config = dict(
    num_hidden_layers=14,
    hidden_act='swiglu',
    decay_fraction=0.644,
    train_tokens=240800000,
)
Each number is 500 + 25 x the weight over its row's rms, rounded and kept within 0 to 999. Layers, rows and columns count from 0. Numbers have three digits each. The size before them is the row's rms in percent of the matrix's.

# q: layer 6 attention query, 256x256, rms 0.0792, rows 19-58,83-122,147-186,210-249, columns 192-255
# k: layer 6 attention key, 64x256, rms 0.0721, rows 18-57, columns 192-255
q210 105:550479441502490474498515477535500523513485513479493543521479501511513445495470486458501517461496542498439490476522524532488464495514524516450519489516473460500490496459471464553517485472475511
k18 114:492487506485518508521484484451507484434464493521476515497504542505450503516508480531501510479526462493499526522454531499487503515530508490546499474435487475506472485483472502504489511491513470
q19 090:484558532488479498537539526521448481508508471495501501486481534541444463513511506478503448491459517515469487511517499517487504515494513493506486525465486523493527480521488507493495480506518509
q83 110:512557503486545505510478475493478504499503518527498473483493480497483539528522490530531456501440513500510446526462504520494517508489493523507459465487491510495452457497502525495491492473511524
q147 098:514509543525473479531483491438472486513494470534503514506463493459515504520548548495518455497526531483520472506487513513479485493471524497507472527479491486485494483500505514463521480524512492
q211 117:510548491469477544519513488445479497484493482528516507453491486497499544514528548488493515498474486489488455502491495514496503495524537485504462503529481468455489481483465526465493529527511470
k19 100:529482503503543520518520499509491513478527484530510532564522538463548484482508470501480491488481501534496534422518519472500525543551452493525472517548510496528464495511486498511511511509454477
q20 093:493530531505499491472502484453512488552508542484501507539478524493488496477508449491521526498425546442520484516494533515517527522547472511482495497521566490462501494505525487515501498492498496
q84 103:537534497514468516560489513512500509498540516453484460499473489487491480508480503451527491524468543492476522510493471518518510480484516514462483485520499483508505516493503510492437509482484536
q148 105:472487510492533513472498505467502537500487499503486473481494527457471493468470513495452452517494473482471496515511469502529526458489533500477470487569555473432457482502465583549518507461514467
q212 115:489518505522552452504507482519483520488533523509492475558461531505468495488466461472536510480482576516511523525488496530527469524498494494490472473537507484559448507544549498520527494503464509
k20 106:464472463487470512511479523517514497506453540471530517490521486484528485477468509480483488462487481550519467493497507502499461502482512515472526491498502503523541501493444495503522533505485460
q21 109:534509542490563494537481511490555493506481538495460552471513495524504505490511486513504523513515480485521517497459515487491481504494476527466513513486500488513494507497458481517508491520489532
q85 103:517527470499495505489504510490526530461468514546520525481516515489514494514535489472477481527503448459522520491474446495485495485500491541468518513545555496474454500480487540483500481520536531
q149 086:516478514523526496509535485495584519460503492493479519498515536534518526492538520479539520548473479495470532513485487473527487508478513499498501538511481462512501464513493533516520521496470552
q213 107:520533529531516498506503531479547527500528550518475495531530530507483504505521456494562511489499471520521532502506490440472520518500474513478511513547493490525509464489515474484516467508513560
k21 099:480508489454481542499498473480497503525439482520471483481498485503457480491497509554477488515534472468518475535531487527540472452473487516480534445479495523482526520469504532461513492496475495
q22 094:467510482498513488528503515478437530496526483512539516479511509508501518530524505518529484486457487553525511496538501505547517512463503486527469537531501542490522535507485499516517475529500453
q86 091:491444522494540483515458459530494492523513547475502495537464506497435481505515469546479481485487507542500481497515479467522525465469469497526486524504486481534477526500482451490525484510500484
q150 095:497522519514528513534505520489466476529527517491504549511513477477476499545563468498536487498456518530555510525477541472522494481516495501492504506473492548533493523523486456496518448480504489
q214 106:460486496462486520506482501490490495521485490486530506446487490478505548508517533464500474523472492532507512488495501468519459455517499517470534483461502505513501517519463436469525508512522518
k22 094:515519499513485493470545513517501539494531478480524491467519470494482507463511482499534506478518528494483493483521515503501495505552493488496420570548509500482514502515517475528514506529494453
q23 109:456533509551475521496467470488474546494513532500528490519507532486521494480429505538533492500425539500503445501517518494537515501489489538522496490523534513448496490552509495516540537495481480
q87 097:488546522451470524545506487542447529483469531537485500526538518462483476495475524536505480494465514532496479487499490500514533486514495533511470489495466535538516458488510485545476529481476528
q151 106:486547534508505489502485478527432524526468515517529488504508487499516497502472539497531487479463538488546463528469515495486474474486516548482529486505499540492475536526512469497528482504536468
q215 095:501504482500520477559500473479461537521480547491540535533480533488529456486461533493492523458462515472470451462486545494512458508559531495502516470528501548492506504535496490499481501491511476
k23 099:478497473496461465518514503510498522523536516533526544502499503507495535496497533465487459503457494491478503500508499509547518540527480503532451523534506484509484518499495448535519541523493506
q24 079:559472566508515436517482477494470496530469467502516504454517521490492539524496531495546464496511486503522483464493486474510528491524548525471543514525503500472461515500524522487519485513537501
q88 079:529515522505465497448499489502510511559495511539536528495541496510538536509493499406534508498482518537486498478495498476445496504492482530474507506500509482486501499497515522487539450476535519
q152 160:510508471498485490490475515481503493479473502494529542414546475458529527502531523489480480537495473489494504508534481479555457412498514529470522458511502459463498514503493520474516518529511505
q216 092:499537563480480502472483516483488514521492487511519503501498493482496500538516468470521506469502484547511454505514551527466511503557522538466495504471513473507527518526557460506497487526512494
k24 126:505535485460505530529456456484505525513500490491583509504489444482512480464509499501463507507550476479493482537489460533502494465439501506467549447477486485486486538547488534527524528473526484
q25 102:460540462528515528493537562507523504458510518501481487518488494526491471503491470534507498479497512502501489496501484534511515513507495467519471485532517527531529473513501499509473519517452500
q89 111:508521511467545539519519542557506517437514485501451498512469542472453487509486489530529509518505505487513521524506512510520538504506530501512504523484481506521470470491456512514519471529476476
q153 125:508524519504516487511553506523491490516509487545461447540465533547460465543492463495528524489481499514495508486448535503471542556496492494510475529490511542537496464496500476517512496472501509
q217 108:495505480497546519518549519517523532464492515474462483509485544544485460527481472567529501477497513479494547498492504483537523535489477496548490515530498533500502481470431523521485478510474486
k25 101:508459537540482473493513537494476489454469515500426541462540523494532537515529536486517488498462496496488534480500533453526487535520510482531462531533517495481506502442523483458464500537459543
q26 099:459528453531502511506521538496522509457545506481477466525452529536500471520491451554521501481454534489499495506504540529520522530487499465512466505543503528514529488509504489493491512510471513
q90 112:495526509479527518524494528542494547428499509496457489515459529514466473520477454533518516489512508467491504542520527501487537522507514512503467512487478510517486484504451504521525477531470467
q154 111:537552495493543497528537485523454508460523493535457457535424525520463457546483483506502518506491495523483519509500517496462575540493493502506498512530477537514510489486476501530517506483496511
q218 106:480517472502518499524538529512519541437532519469448493516467544544462465540461469536499511473503538491499500498518492478536511551483458515504475504526505521517499489480445512494478485508463473
k26 085:505467496522496469502513533495507474445468553499399526481528516454513516493508500506529523525469487518486532525490502513550455513540481503501484537514508494507481489470511508498491487538449516
q27 087:483491541477524520517490487495486476529510460498510497479446516503479499477493481544497493473478488527490491493504502491483502536504457487504487506473487487511499521467513505507505485472521533
q91 093:471532519516531494453472479492527478468510513463529508489506510472497494466517498514487448506525451509486502513503474529502489500492492504498504493556456477447500546486510477454470524467514523
q155 087:488488494466508519486514459470508511456523479508506531502466505460477488462530519507508507526527526491455495536531500484480543507502505492492527541502477462484521513471491529507539486473497511
q219 094:485498487497505474514475516540487455487471496539512501482513490498517525472462515440478487533502519514478475544480474474503453496484472514443503503512551503513463508480506435461527507512477517
k27 091:493513480511486531508470496517524485520530487505519475526506478470473462497490509533485513520510578507511492453532479567504471458518458515479531494491457530510513471510527479530492498514479407
q28 078:466507495481519526526479515498514504517511514479508491461483496501508521484511454520519502517511509497461480523456496495497500531487460476474507504474454480475503508501467505524486469461526488
q92 084:510507539528545485474498486488509523501518514445514492514490520512507489471498478481455488480506486445493479524529517534465462509458529492522513483495473457471505514518474483479465483477518488
q156 100:486490481532499540528498484525543531455520468473505504553470503504461515455514488485511525520515547500464509550525483448483572526505499481491496474507480504492508494514498518536557498473496508
q220 082:478493484508506477500491524508496483465517499497493517492543490503521533486498453460462541539459549489496481516475438449481468513443486508463476479473511483516475496488464474484522527484489500
k28 097:511516467521510462493481472535490507504529477519512486508554509472491454505456500527477539506489499506469482504465457559481509529521455503494517477497500541499490499538540512523487533530486498
q29 082:486546492501541535477511525513510511437521533498462475517466538512496463486517445502491534505485512447507479501506520511496535546490475483509428492527479522508514485499489499491483512505468497
q93 107:497508488471488481528532523539440490481455467505458477507476521523476457539479513515489519489493544501536515494498526479474530547536502491507491552482531505524504477480495522495513448516493491
q157 096:502514499493527467517536529528472486509500484524462469531477530536499473576489482508518518493499514498524526458490507466477549529496491493560463534491502503504519473484506502499462457489503526
q221 096:466497452512523472474553528520483518478524508473475513503457527525498474570469461561514532460507543509506539500498495451519536536534471503523481518522504523521534491446532545489481454523490487
k29 066:522455517516517486522554545498486494508498502550396483500522469505515509522514498467531521503474495537524541519526515497524496504478524520504508523498519522505521500462507496506490449504426519
q30 078:471506482481518517473528492499503511447539486484479500502474524515502487499487489533542496505493507546485493479531533507520497506484491497531485491570522497486537504524526459508509506440494508
q94 097:485465482500492487494520503514480504515488471500467519486502468476520491529551500496546513475472542521490520492489523450528548491504538479499478509514486486502514478490509460508486506514443496
q158 079:490508497481540469504537475485443514476521496522479498476486498526487479540501506536533514530508466501531523525525527496541502521484498514524487562523487483480519488495479495513507481454463517
q222 079:487493480487503504514511530514471513523485518496463499474425529485462475546457465499500541460542497568486503456539525501546498521521502488532465513510522483504531470497502503520484514545469505
k30 102:551508503516500539502517559480492494430490543496430484471523505464464513503524480513515539493466501512524530491514502513497499517499507544526490546495501514486509511456499523459502551538473462
q31 073:504512457533479482507536518488524492458535540460492473514502500514451477555520502508508505486498533503518497463500505507512514530475500496557487534560525500532549493507521488523501528518459516
q95 091:516457473484524497535538537521474493508484501554432516503496514503493500537499558508520536479480531541522533450493500473487539519533535498513477530488519502528533444444539506524506493506504537
q159 086:560519489514531507529538474530463486524465524544486474524476524498488476562503510518504500503459458507523517440492543480481524506492554484511516520501511520524523495452528477489506515506537522
q223 089:504504495486545507501555512518486494494535496482482492523445530524473467550501512529492530450480523534522527454487504484492505513541508494564487536518516499522538485468514535514463479523480510
k31 074:490468528509517496505529549492523485441500492535392522464499496470499506507558473500528478541499481514471514520505489470532509498475538516465503524526493515493486504451531512503484476538467545
q32 084:491515443498526463493511514511488521432508487497474475503454536508513501487519508541514520498483511510520501491530496485529525517490517502510466480589511519514519504518497478519521507480454474
q96 093:512474461481536486508509489484464478535537495513501475529489495538461498536504518485502518505488514537481539479516531490476482508523528482523475528528486509526504497472468471506494461530502503
q160 081:531563473460562464532511470526462503487498526518487476524462554522488463531503496513517489521499483511543546467520506457517522508478486522512502556505494493478509484485498480501513481505493515
q224 093:514516471464504499489512519483478494512500477471477471509429539543491498546455529463523495464487518570478514456517500459521484490501476498518485535537513510519541509472503516494505483568496491
k32 098:497462532541484520488540524493506490488503520506440496464488509500500498490509509507543562501494523553505546525523475516512478524512518524490498531522505507533501522462477514500490459537442504
q33 090:533500491475518530490464518490545472469504502493480499458522521488525514483541472541500465540485498476510495484517501447548510476483460521506517522437490504426474477469476500494523506517478467
q97 106:482482509511509496489477494497501465476535474483481484518517506474488517474496530491481482532482503495487499520519485503475491510466508505512518513516547514489496526494473510513440517505499479
q161 095:494502485551494559526459506502484488498493509456508495436541475454527466479516537517553495508443521479518498507500493500528506504511491492504484517499498523483497479487520495469457487538480464
q225 113:516503462514504517518494497470506441503501505489465487502516543499508487513475565489516518501490488547498500488474466497503566487523488510507484501501513498493505533459513520443526496519468449
k33 105:519510480504532501454510512517468509524494482486486468531508508473521490503484492520524436522509475498518533502552520529488469484474525517499501510483502460471520520505484504521488465462483551
q34 089:506486474496512505502517496500493486534494494486506529461513476470530483486489490484502492516504447507466520490472505488496528514557518523491521498457499499513481514426504510486501495518515477
q98 100:494528481523517475473476471512519463482462520476514506523493485501514514456491489486499497503522457481490458525483495534508435480496497506494546474544468452486466539513491508479507463490502517
q162 086:469474448515515533488509480481537489510552470449503530510522452435544529470516501509520496494488530505499497522466513515498476501569532504490493519486525460471485511478487517482516441498518463
q226 090:493504515511498485500471490553514472495482446522515514522535469529541558473474495454518477558504454469484479530457477537476451466508528495435546513506509544498455488512465456484532510511522501
k34 094:498516486455468517480492494525514523548506462460577518530474519491476453496472501505469442500481503482479456490521478490507500468514480482480502493474508528506473478522496470482504509457539491
q35 095:520495514485508542534467482476509507531463491528548528512520488474519497473505471487449490525533480486460498540493481520513458462498521518460526449486462502501481505519484516506465506489535505
q99 149:489498519495462539502441467498550525539510543501588514487507463473523487454525491477463495504532484475495430518508462499526479475452478513483508452492479488459481509544497503496506550496554485
q163 165:483481502494465524494462489458545523527462512491552545476541448469501495461503509487446481515527487450488470545508484536534469447482504509479509445473477483474504521511492512533515552501514483
q227 130:495494512483474516479437498480530518530466522492560536470559462462528516440520484478456486523541448457486465532488479542493448465501517512484534447476479478467498518525493502507524534463536490
k35 061:479517496510468474470476485519509508523521471530662503488493479523508529487460520486471510473498534472482522505501478483493501504499487478546464501516516496550497497505511466479498528485504459
q36 104:545504463498460471480558464481487489513492475498510501497462486510519545525545529451482532485507459535466533471509477494448498492511530453475482522503501506529501501460483527478527526503511491
q100 091:505551461498525475496474499528518481517467499521530515491471509493496513519508501475490514542495472498508493504536498547469469483483468451485518505537538518485468500530515536444464474547515516
q164 082:498496481496543518506519499495518450504545449487498514468497496550495513532514509483492548466504527503511513444464479508456480512509510479483490571491538494500494513488511491505461489512537514
q228 105:511517427521516521488501493518499446489493483509485489480500524503494498502478519488501468515502465502485506535531489464490557462523517490493457516517494554483517488494452487497481491502502472
k36 120:486492495480473499507519545488479474543480479515499471512506512508489510491527534510517493464522512544478523512550515493456512469501542500492470529495505496480493451465520490501487476488521515
q37 077:495525475564466466477480478482505520502508493475529503518468512518544527463480489486491517475497513492475494511516472502528453506466503507461463499489494476495497494519458502536540548484516512
q101 100:470538494501485482514484478513457486498494501509529528495533502493509470471491491443458476571505490477479498516531497489483519481489452520523454493478476486508515513519501536473487472529516499
q165 085:493522485514506479527477470510492490510471522531543560474518484493494483481503485473484524506522528449501508534496448503514497432457454560508513500503492489495504534532511480567539530493502505
q229 091:515501428511516440521534536481467466462478511514519500455483477517512477470497517461500469498556502526490484512483445427536535479486504550509495517510483527466522513499512456517514518509520435
k37 112:500468519502474475509524514528475486512480486541438473496502526533516522499485528501533484473479522522485516477502506497474501542525523503507477542489530474517514458446509451482490456515475526
q38 099:510489506504520476523498515503515464498457531510481516493533482537493524480547493473497526497547506484544519539497516495485489494508503513477510513505486501534487507480478482474542491540508531
q102 104:545521535505526544510514495472492514513489485513486531510516518537487522483543500481493466471468512516497527478491490489450511531505512543492478526481500498496482515460475489466504484515535512
q166 091:563508557494522491559475461452540487496473523516520508509518499529484540508520513503526502507501479481487540516496556455538543527512474524468495487511466509535490469479480488485513457499499505
q230 104:480532530499487518502509527491527478484482520501496527492486526520476530502556521526502527476466480480515502488490518458453513505480509503495501531515449521511516480489514445477463466539512486
k38 097:498503495507483440539525495508490513489513450502445520501499531521530519514529450482539489511523486502462473506519515528500484535456463501483492517487516466468516451518501517487512445519476529
q39 099:524506567461523499517482490525509502508497495483475530527503459500461496518500509488480504482491491496521493516466483502476485538529467485485486482504492487517505535501496501502506489500486530
q103 094:515530510491467488491487492527533503499487497453503477511523513484481480494456478500500492526495492445513507493460473534542477481497572480455505518550540477473482533528451485486516463514485488
q167 094:516511478469513505489545500494521488471524476511453519545477525514466525512504485500492502477460531516512537473545469481503534527505527461530511558479516498494497474473464535478510446484452497
q231 100:457521523499498502517524508510491514484525479498477495523488524532462539561472500469523503523514506528490539496508472509523489529440508494458496520522497509529488474514506501461531479537494556
k39 089:503504497483497527499503481469485507475493489515481504463511500479473492468543551536504519516525521476530464510459469499546491442505497514493573477479494521501501509504488544455478517471473444
q40 103:487507468528531518491479485519500487482520477473495471463491529502480501504498535527498505512451501498480481472532496498522511518506438482496521506485579490503502542488497488511492505506501502
q104 107:495535472493515513511501515505471495494482500477497534486516470509483515485505462537487490547495487480523480489536505541505508499462467516504513469490500540511560524489473480474463502481521475
q168 108:516526503502497533500477475470492486480515462506487521523489496502480488470562526509483505545471525482502489521530505556496549474527495514508483506499501504482496531473508483491510527526516510
q232 110:537526494510483476477512513517483487448481513519470496484475490517524437488508494500519522506453525505485467479509465474453553521527501489525495521501491532489493511466507487487496484502523508
k40 113:479462426529496454505459526500471507513486465494432480513491522509552506518486463492498500480473512526479549508512541484505456472518530502502495546493484465484487456483497523505483465517474495
q41 096:505502524500509461539521524484559560504512491519516515477515550540497495524542576475523494505501490504488511494501457458486506516491512508491472510505500490507523461467478543470534471514497501
q105 109:498519499521498510483486469471508519503500483474506525466521495500491485478467502502494485546486495468484541478491516512473488480508485538460464519464498500507497539505490481469537466483506445
q169 091:456520524476503509532490503495516481511502446470511462515518489496531509487501490502473496474508554475505545527466471481541464424510505549497492507505477486499480522538493466468518517540483515
q233 108:486552524471515495516501489508517502486503484507514511469483550480521511523500476504534495529504537449478535527524483504485517480466477537462504513504441542462521507516568486471580473548518480
k41 107:466493521534475474490530507533484512492536463485429521533489526485513501541530525550529536506510477486536513457501535512469509492508493529475522537471534494508506548518546527448518472500503527
q42 098:519468501515486436504557511471511507483496510500486506504507508479474486525503485457517510506554488503493512468441508518470517499536543489500465490560484538568533518503510510488462506520484500
q106 098:486483473489496467508464520484536530485490526475483520541497503485517508492494481502545557487537476488504465470462518437509492490509518519494546510540451494483511463517499443498501513493511487
q170 087:502511518521494493513493492544505515465523524531499524532493497521488491501476448485514514543449505533518504505543521478502532505513511485523490524495527495518509499503500460484502508487508509
q234 109:445510501516499494443481493531517530524520505501502502531510499483496512478504434510507530538536505499533510484494497513480482503458497484500527502525500500532499488490477466482503500471504537
k42 094:489540519482483507487483473500512518466525463490511499504512438494467507509492503534518511473495478516473426509492508539496463461501472506501531498503516518496525515495505501508489563490535482
q43 100:546489512511539464494503501528510505485497520480487526459489519489495522521526528520461532523509454506516521473487503505488456489471486501472540531455469519512490502445514527445498498519488481
q107 112:496494494542513508462480472480453526518486532512505486504457517555487511473515468487503517489476494520509518461522458445488519516514489535541478532493480515515501511508483471478491497523526516
q171 099:561512537521517496531518504482528489507452506469512501503509496494523491540519495514503522526500460496534516471490452527473498482532497525468471489483485504495525470488490517523481484474489489
q235 099:535487449483485518470498494453502513515507497534493474496515441511483510487533532493496508509492506482505475521515487460464491490488484489482483537487505499538505505479441480523541504516502496
k43 097:542512492494553522521497503510488491539483453479484466441521508513479528490498517535543527507512484504471543507502486527498522466521506494473489505512452490486522516462484549489530483466478509
q44 088:516491454505500446538505497514513481460544512527495525491486532537513484543487482536486469503506516517472518487540489469479502501538494521490516481497499559511513498530558542546475480499481490
q108 106:453494483510501494478494473512527481488475462463520488486467479532442501492503474523536480516519517515531485498475481536526501529574516498523511509572504545522500499503442477538469493515505476
q172 097:509502521523471537464530486528488515476505496454496491486489520506507494527484495490495539507525508512515495523494508513520505530519518487476534485534533530465552448466449538501482497501477474
q236 101:505512511505484503484489463551517511518495486486497467508489488493480512476487445511481474526515497503498474505529486494501496488497518538497538509477507541546494484512454511480452499486494500
k44 095:505462507518530550513484489504501502516469480510542511505486506513499511466504518517460534475516521512464498491513487493545487455446425512487481521471477493508542499501486526494548560480498470
q45 103:484458511493503522488494526520527456524498511544505466480547522522480530524523540525512513490515504495540544486475522479486506480459475452468519502514518512541520494448527483527496435517517502
q109 105:532478535492513457536487514479471529516540491523499521512501511498515529524455557492548535481524528562551517486488514496472535492508466487533534523495499533467504517517525458504537477529505472
q173 103:540506556492480494521483469529476532480512478495498467475534511539496536490522515495506484505513494496491512530493486505492499511512507467497512436514505499511530498459452417543490498496486499
q237 109:527487540474501485529498511500485497521506506509496524550535494534514512524524527563491511490523514473533534527511539510487547523435416469510498510512480514501484473474523488505483482520517486
k45 112:496524479538471500505455513503475544496493535510567513531460496529510500500493543479490511490470480501504570514447466562494493494481512472534494503545527492476508501524529568501484485478533561
q46 102:525494451543497476537511481475569438492499498508468509504485467538502516522497482499488502524539480519484501502540482532473520472540490479518491486492469506517490482493521512461464501461497507
q110 109:532523524500535495531479519503489460492503547471519516440493527503495471526546499534508477477456470482548488516484516513509522539487493507488481498461464538488487477526494477509471476530517466
q174 095:505507477512542486493523481495512512502500544492496545497477485535528486519497519493485502567508493564463482470487525572463509499524448520472500515464513558515508494499533500505499486475502492
q238 108:526469496559487470529506532506507472489477524470481500461528498496465492477518505506498446500473439505514483520546508511493491494487492498496497506467473542495493468482482503489460504487470494
k46 099:445519483502494520480478515462470508523503486517478461521506520507523507458493466512524499481532485487465474519559456540516467493489464518472503494469448452485489463483444517507537473484507502
q47 099:502482507493536480473503480538468518505492533533525523514507542432494500489530485534525477534479485476536507510518488494521460527504479507501538513539518501495454543497499466561473495505530507
q111 116:496467510498476545504521527468506544494528534522488486524503505463526480494565487553493515521511518534526518480508496513491523515421484494489555541492505513502506499439516507530470528494534519
q175 108:514475536512489472481490521481472543487506529517479469463512434490518472507513482494495534464496472524508488514515464527533465524479483426471501514533492505508545465484449512518446502462499515
q239 107:459426462486499507512509485522508503463492516508520517497523489491454470506534480547519498515484527456541490516475530540510507504519475494513490474460476552554529487502512471536450494513516500
k47 108:531528440522493499528480518528517521527477531520512499505476480531522538520495485470481512496479539496517534476500467537495533504484545506503446467576477500489544531442469514525528538522477490
q48 088:483519500523446532462530479460524553499498492523526504531481475474498488514460457510476509519538509524513502493497480549528485459479518549529504476513500459539498504551565490519508522492484529
q112 100:453507481494495498506527510479520533524471494495510525457513551488519519542473487525505527478531503446498490521516493484499502501529500534487522474514518470528518525526555501489521510476495508
q176 099:501497471523473501477530485476515500506482492506503498495489530501520490473507470498489456478485477470523487488488497495492480486474515538496488492527499439490482480539513540485495576508485496
q240 107:478516541521490475508510491492480526480506516488502512496520536474512481514492483500486549453525516486532513506505498526486530521524470534514500489526448435510484538562533503485514546493532519
k48 094:513444518473494477514526561518510511456536543510461502517488509495454510558517489542493519497473483510502527502460508451532502534502531490509475509505522522559516498422505493464446473505479495
q49 101:533469454494487504468503540536484434471447498475465473449532487500519510512553494484447507517586448528505541509501486466476485490512498459465512508487482466499486487430464512473470506493511477
q113 118:516435469526531500480517514503511524517528515471490513530493491508520511508519520492461539455500497532527549459515566474473520492508493481512491562533508507503453495488487494496533467526514463
q177 101:528502501548491540509526562495502483487544478492482484503483528497537487513510435479486511525519454534467523484534489505489542541526480429521445485462477510513533478480506492482509514526497534
q241 105:532470484501482512494495514466507484491507471454472494497546486494518556460518498478493479515481491531491532487499481491470471514513485478502504480440515495494516489501404489530475526487529476
k49 102:553507512485511494495492461471476495492452509493513436508493477497500482438510456492483521475549488505501500546473472522453522464525523505528546451482496524475444493495517533555504448472524505
q50 093:456504501513510470501519446458500494529548488491546542536473526513542448474470487495542461467478510464455489531510504513496498466531542490504496509522514529522492516507458467522514511501504487
q114 109:488498530505514478512467489539528503479527501537515495527439492514476432479495463461501494560519511498482493526487476509533483511478487452491527471512475540533489544508442472514506481489484533
q178 100:480480531497499482499488479517508510502518514530506508477488507487511463479474481518509525522503549522491514543496439493539512481497482508475482513504524465474488509482434506563511470502497528
q242 112:493512526454537436492498498561497477501499476498510515539469526523550465478468472494536463528523535518462514464463494543534511486498492496485485509548500487527504488486495505433537494495497510
k50 106:443494524481478503469502507536514481530507520457515516519512517482467517512459542472534476475522525479502459499459502481501502536503459485485502513499562514478569481526510503483537510459515451
q51 095:469501485504424489438507471449459536529506491495552498483460525475508483484473518485553494483448488490473480463491511503529516514502514523548451509517518510475518507530541500521485516503517471
q115 102:486522478506504450514495493515525492511492495481521543520516503493509507485492435496477487543538489490456516527510487420483531490499465530509547505531478452519515521542498515430471454528520503
q179 085:431526463493528523494489487518474495525523495499524516508501494520452502485515489467534501480500566473501494553501483459505514451450489503550493520480512492494487507557520531510532508478535488
q243 107:470536463489532472513502484570482496502503474492519487498505509515512519484454484494496476505511562515506494512480476455531558492525492563545481507522514516499476526558554463465508483444514491
k51 091:501463536489471480500516536536463488500512536516507516476507500491507489544471506520506500479468487544517523456506512486515500557510562483537452549543506503497521506455540470523466477496462476
q52 117:515478483523542510485516494472535518526531489500507517490493521512463520486492477521544496506517519515479517522492499491475521522485508464493491478513515516555509511519532555543479463490512490
q116 104:516508470529499485500456472459518528542496489520519504517472529534436509526512516487526530472490544469483489510514490502488479515514509501535506486506453472514508533494483441515513498437516481
q180 097:517516461491453509464512475511544518488515465446493514536473484542466544534551459522517515473514490506477546540499550523484521502481512479503485553526491485456518505511486517482526516486493492
q244 103:468514475487475484462489508509513486510523489517501521525485496531524497500506431475469527489502520481471541505508485554486491508462457493491541521552528503542458525507513481494508495522513526
k52 109:452476511494500495481535495536493458502495506525516529519524484490453471540476487475491580472483523514503503513502460543471490468512489461476548484521474491511534464511527541501479513525514535
q53 092:507453506518496514508521499530478516493502500503492448516487555510438472488475511511485520536488474475513492516499496521493562547508490502549490531494504484471493471518494483488476445515528462
q117 099:526493577504495523531473505506492466488511528466470495430499504474476473542482506508530495512521502502529476500506504486522534532505503499521529497462483489524536502479509489507518573507463470
q181 109:483502549491471517533473496553491509489471450519495455511506484501448460502474492512510529483501536514535505531467484539478498510482523464536466504501467517527487488527502474482495545496506483
q245 103:536457526502513498528522480528500489495480518504503459522486516531487509497468490527458478507525496467500472539465522482488500516501492476568525510499480492489450519518446485500518532510508492
k53 102:474513492526518488500478470552504497512478497472507551518449464453498498525516535466488503490526528518499508469502530486509512519462528495522469511502510474502449509498522505492445486502504529
q54 099:482481511516500463528524497492478506493513492540501496508451526540431452505493502474492491502489522493494519526510482528470495485513536515531474529516519531495442445487505539504481500533520467
q118 109:520533526491473496512471510501516526477470468540471482485525502487538518509432499483513500494560521519483551469485500483508504465499463484520497491483469495518473497504512490463534557505480500
q182 096:474486567504501516542492482494476480483484506540502481462525511509465535455489532489498489485477516524494512546501509526509513459467498495520487502493486464533453517544515517497500563505491481
q246 112:498503536489532508463473517481509472468471521535508519489525482509459477490471475532478513513520560488520510506503503526489534498463454475523531505494481448511470508500558500467547472501495507
k54 110:506591503498518491518492508517526521504451486475465471490476458441484481504493552532506514491516517484544481463509535487483512510464524486462492529465533507482523508481463521500502448513529496
q55 096:463505542513454499502501471469461530533510481503533495516479513530487515487507491471502463488462505506509487521519535494538504501493516488545461506542525513502486484519528487499498495502530464
q119 108:529514492493492505537486496521508484504514516516477503502552518425525526495488492535457481557505502533497493473493503484485495509463453487507467469482484484547475518533494510523504512427497495
q183 102:486514508523511525532516507506475497524495524548501461524511519537508562515510515476516501459482523503494490503514515472522507469450464451497478495530511516528493519518569508511494471496531485
q247 101:482481508502500520512524508465510488497489497499500507479488545488481520454492491550489485512466493519503483449503466522517516501510494490538468501510490501450485507513543523490478510480479474
k55 099:480493449483546470510518532528491501505506508500494534498482495478511479506525471521501462459482510494494460504520526500520503535534484501528508548499534459502474491543510495542504449499487521
q56 104:559532504494531530545492485558498518503462477523483493476545508489511534499500524527480471505538449478513508505498487515494476477494468512505513499509446493503548492499493478498462498494483498
q120 096:509500481518548493501493496472539512480520532498495507485518544489474464517536498479505524498495511504525498479418445507510538518536468484545459471510458515515494513530498485511500494517499508
q184 104:459516494516473518481534503485495485522482525506514496474510530520524451517551485482471472509526504502519545495501482511529505477489453476516477520437507526510567458530498478493485506469493498
q248 113:532512485525476551500515524492521502526477509470510527516565514476483527500564493520479464515502446515532506514481419537499505467478478497540465499505469517493517481493489553456504534493527497
k56 109:522513525477523525502479468520491529518516465549481482473514466479533528487515521511489492460521494421502505479523449491490529457484484543494508472547470510512479496491522550479485502542474496
q57 091:493455504525503541504516480508493504506499520528509509484536453509491470464487470489510516455505472500516473530506493480504482484531507489527500461468459480512489479488474509482497457489483498
q121 109:523540496556495549464494471498515490489440497537497517479543508529519492469507510509488518523479510492508511511527511482471477528485491468474488497476501513500490483517488472495498499474525525
q185 100:513463467514463498470497486500472487516515511552502543481496490536528501491484509503461477473484483479544494496486514465479493509471469464501504488527459499463479557491487527485490438492477521
q249 111:448498484481470495496519491485499477490466493545517564517519520547496474488520495525502529486511497487530504496519503505480560483559530457534528507546507523486518528515556482500443437488512472
k57 103:485539469496524447505520534500508550504500521493463507548510501496523513502470513480547506504504548498520498501504478500508513503489512486431501455505508503590515488497541481497526538494483513
q58 091:516489558501491533514500521473538492520483526543485507514517487519492533469526473509515489508472520492490527510480516460498542531474465502494509490471478463510504478477501524507482477504482532
q122 107:492471522514505479468485519519458508516528503538515506514486544488522528479506510486549475496505468461538500535448518488491477499497463518508515486446526489500493478511509488546562486473489498
q186 095:463511504495475497513529469503516489470542525482499498498492490525554535491515501471516460469509445526437511499494527457464518519462515481495529480456511486490494512496477511501534499517500499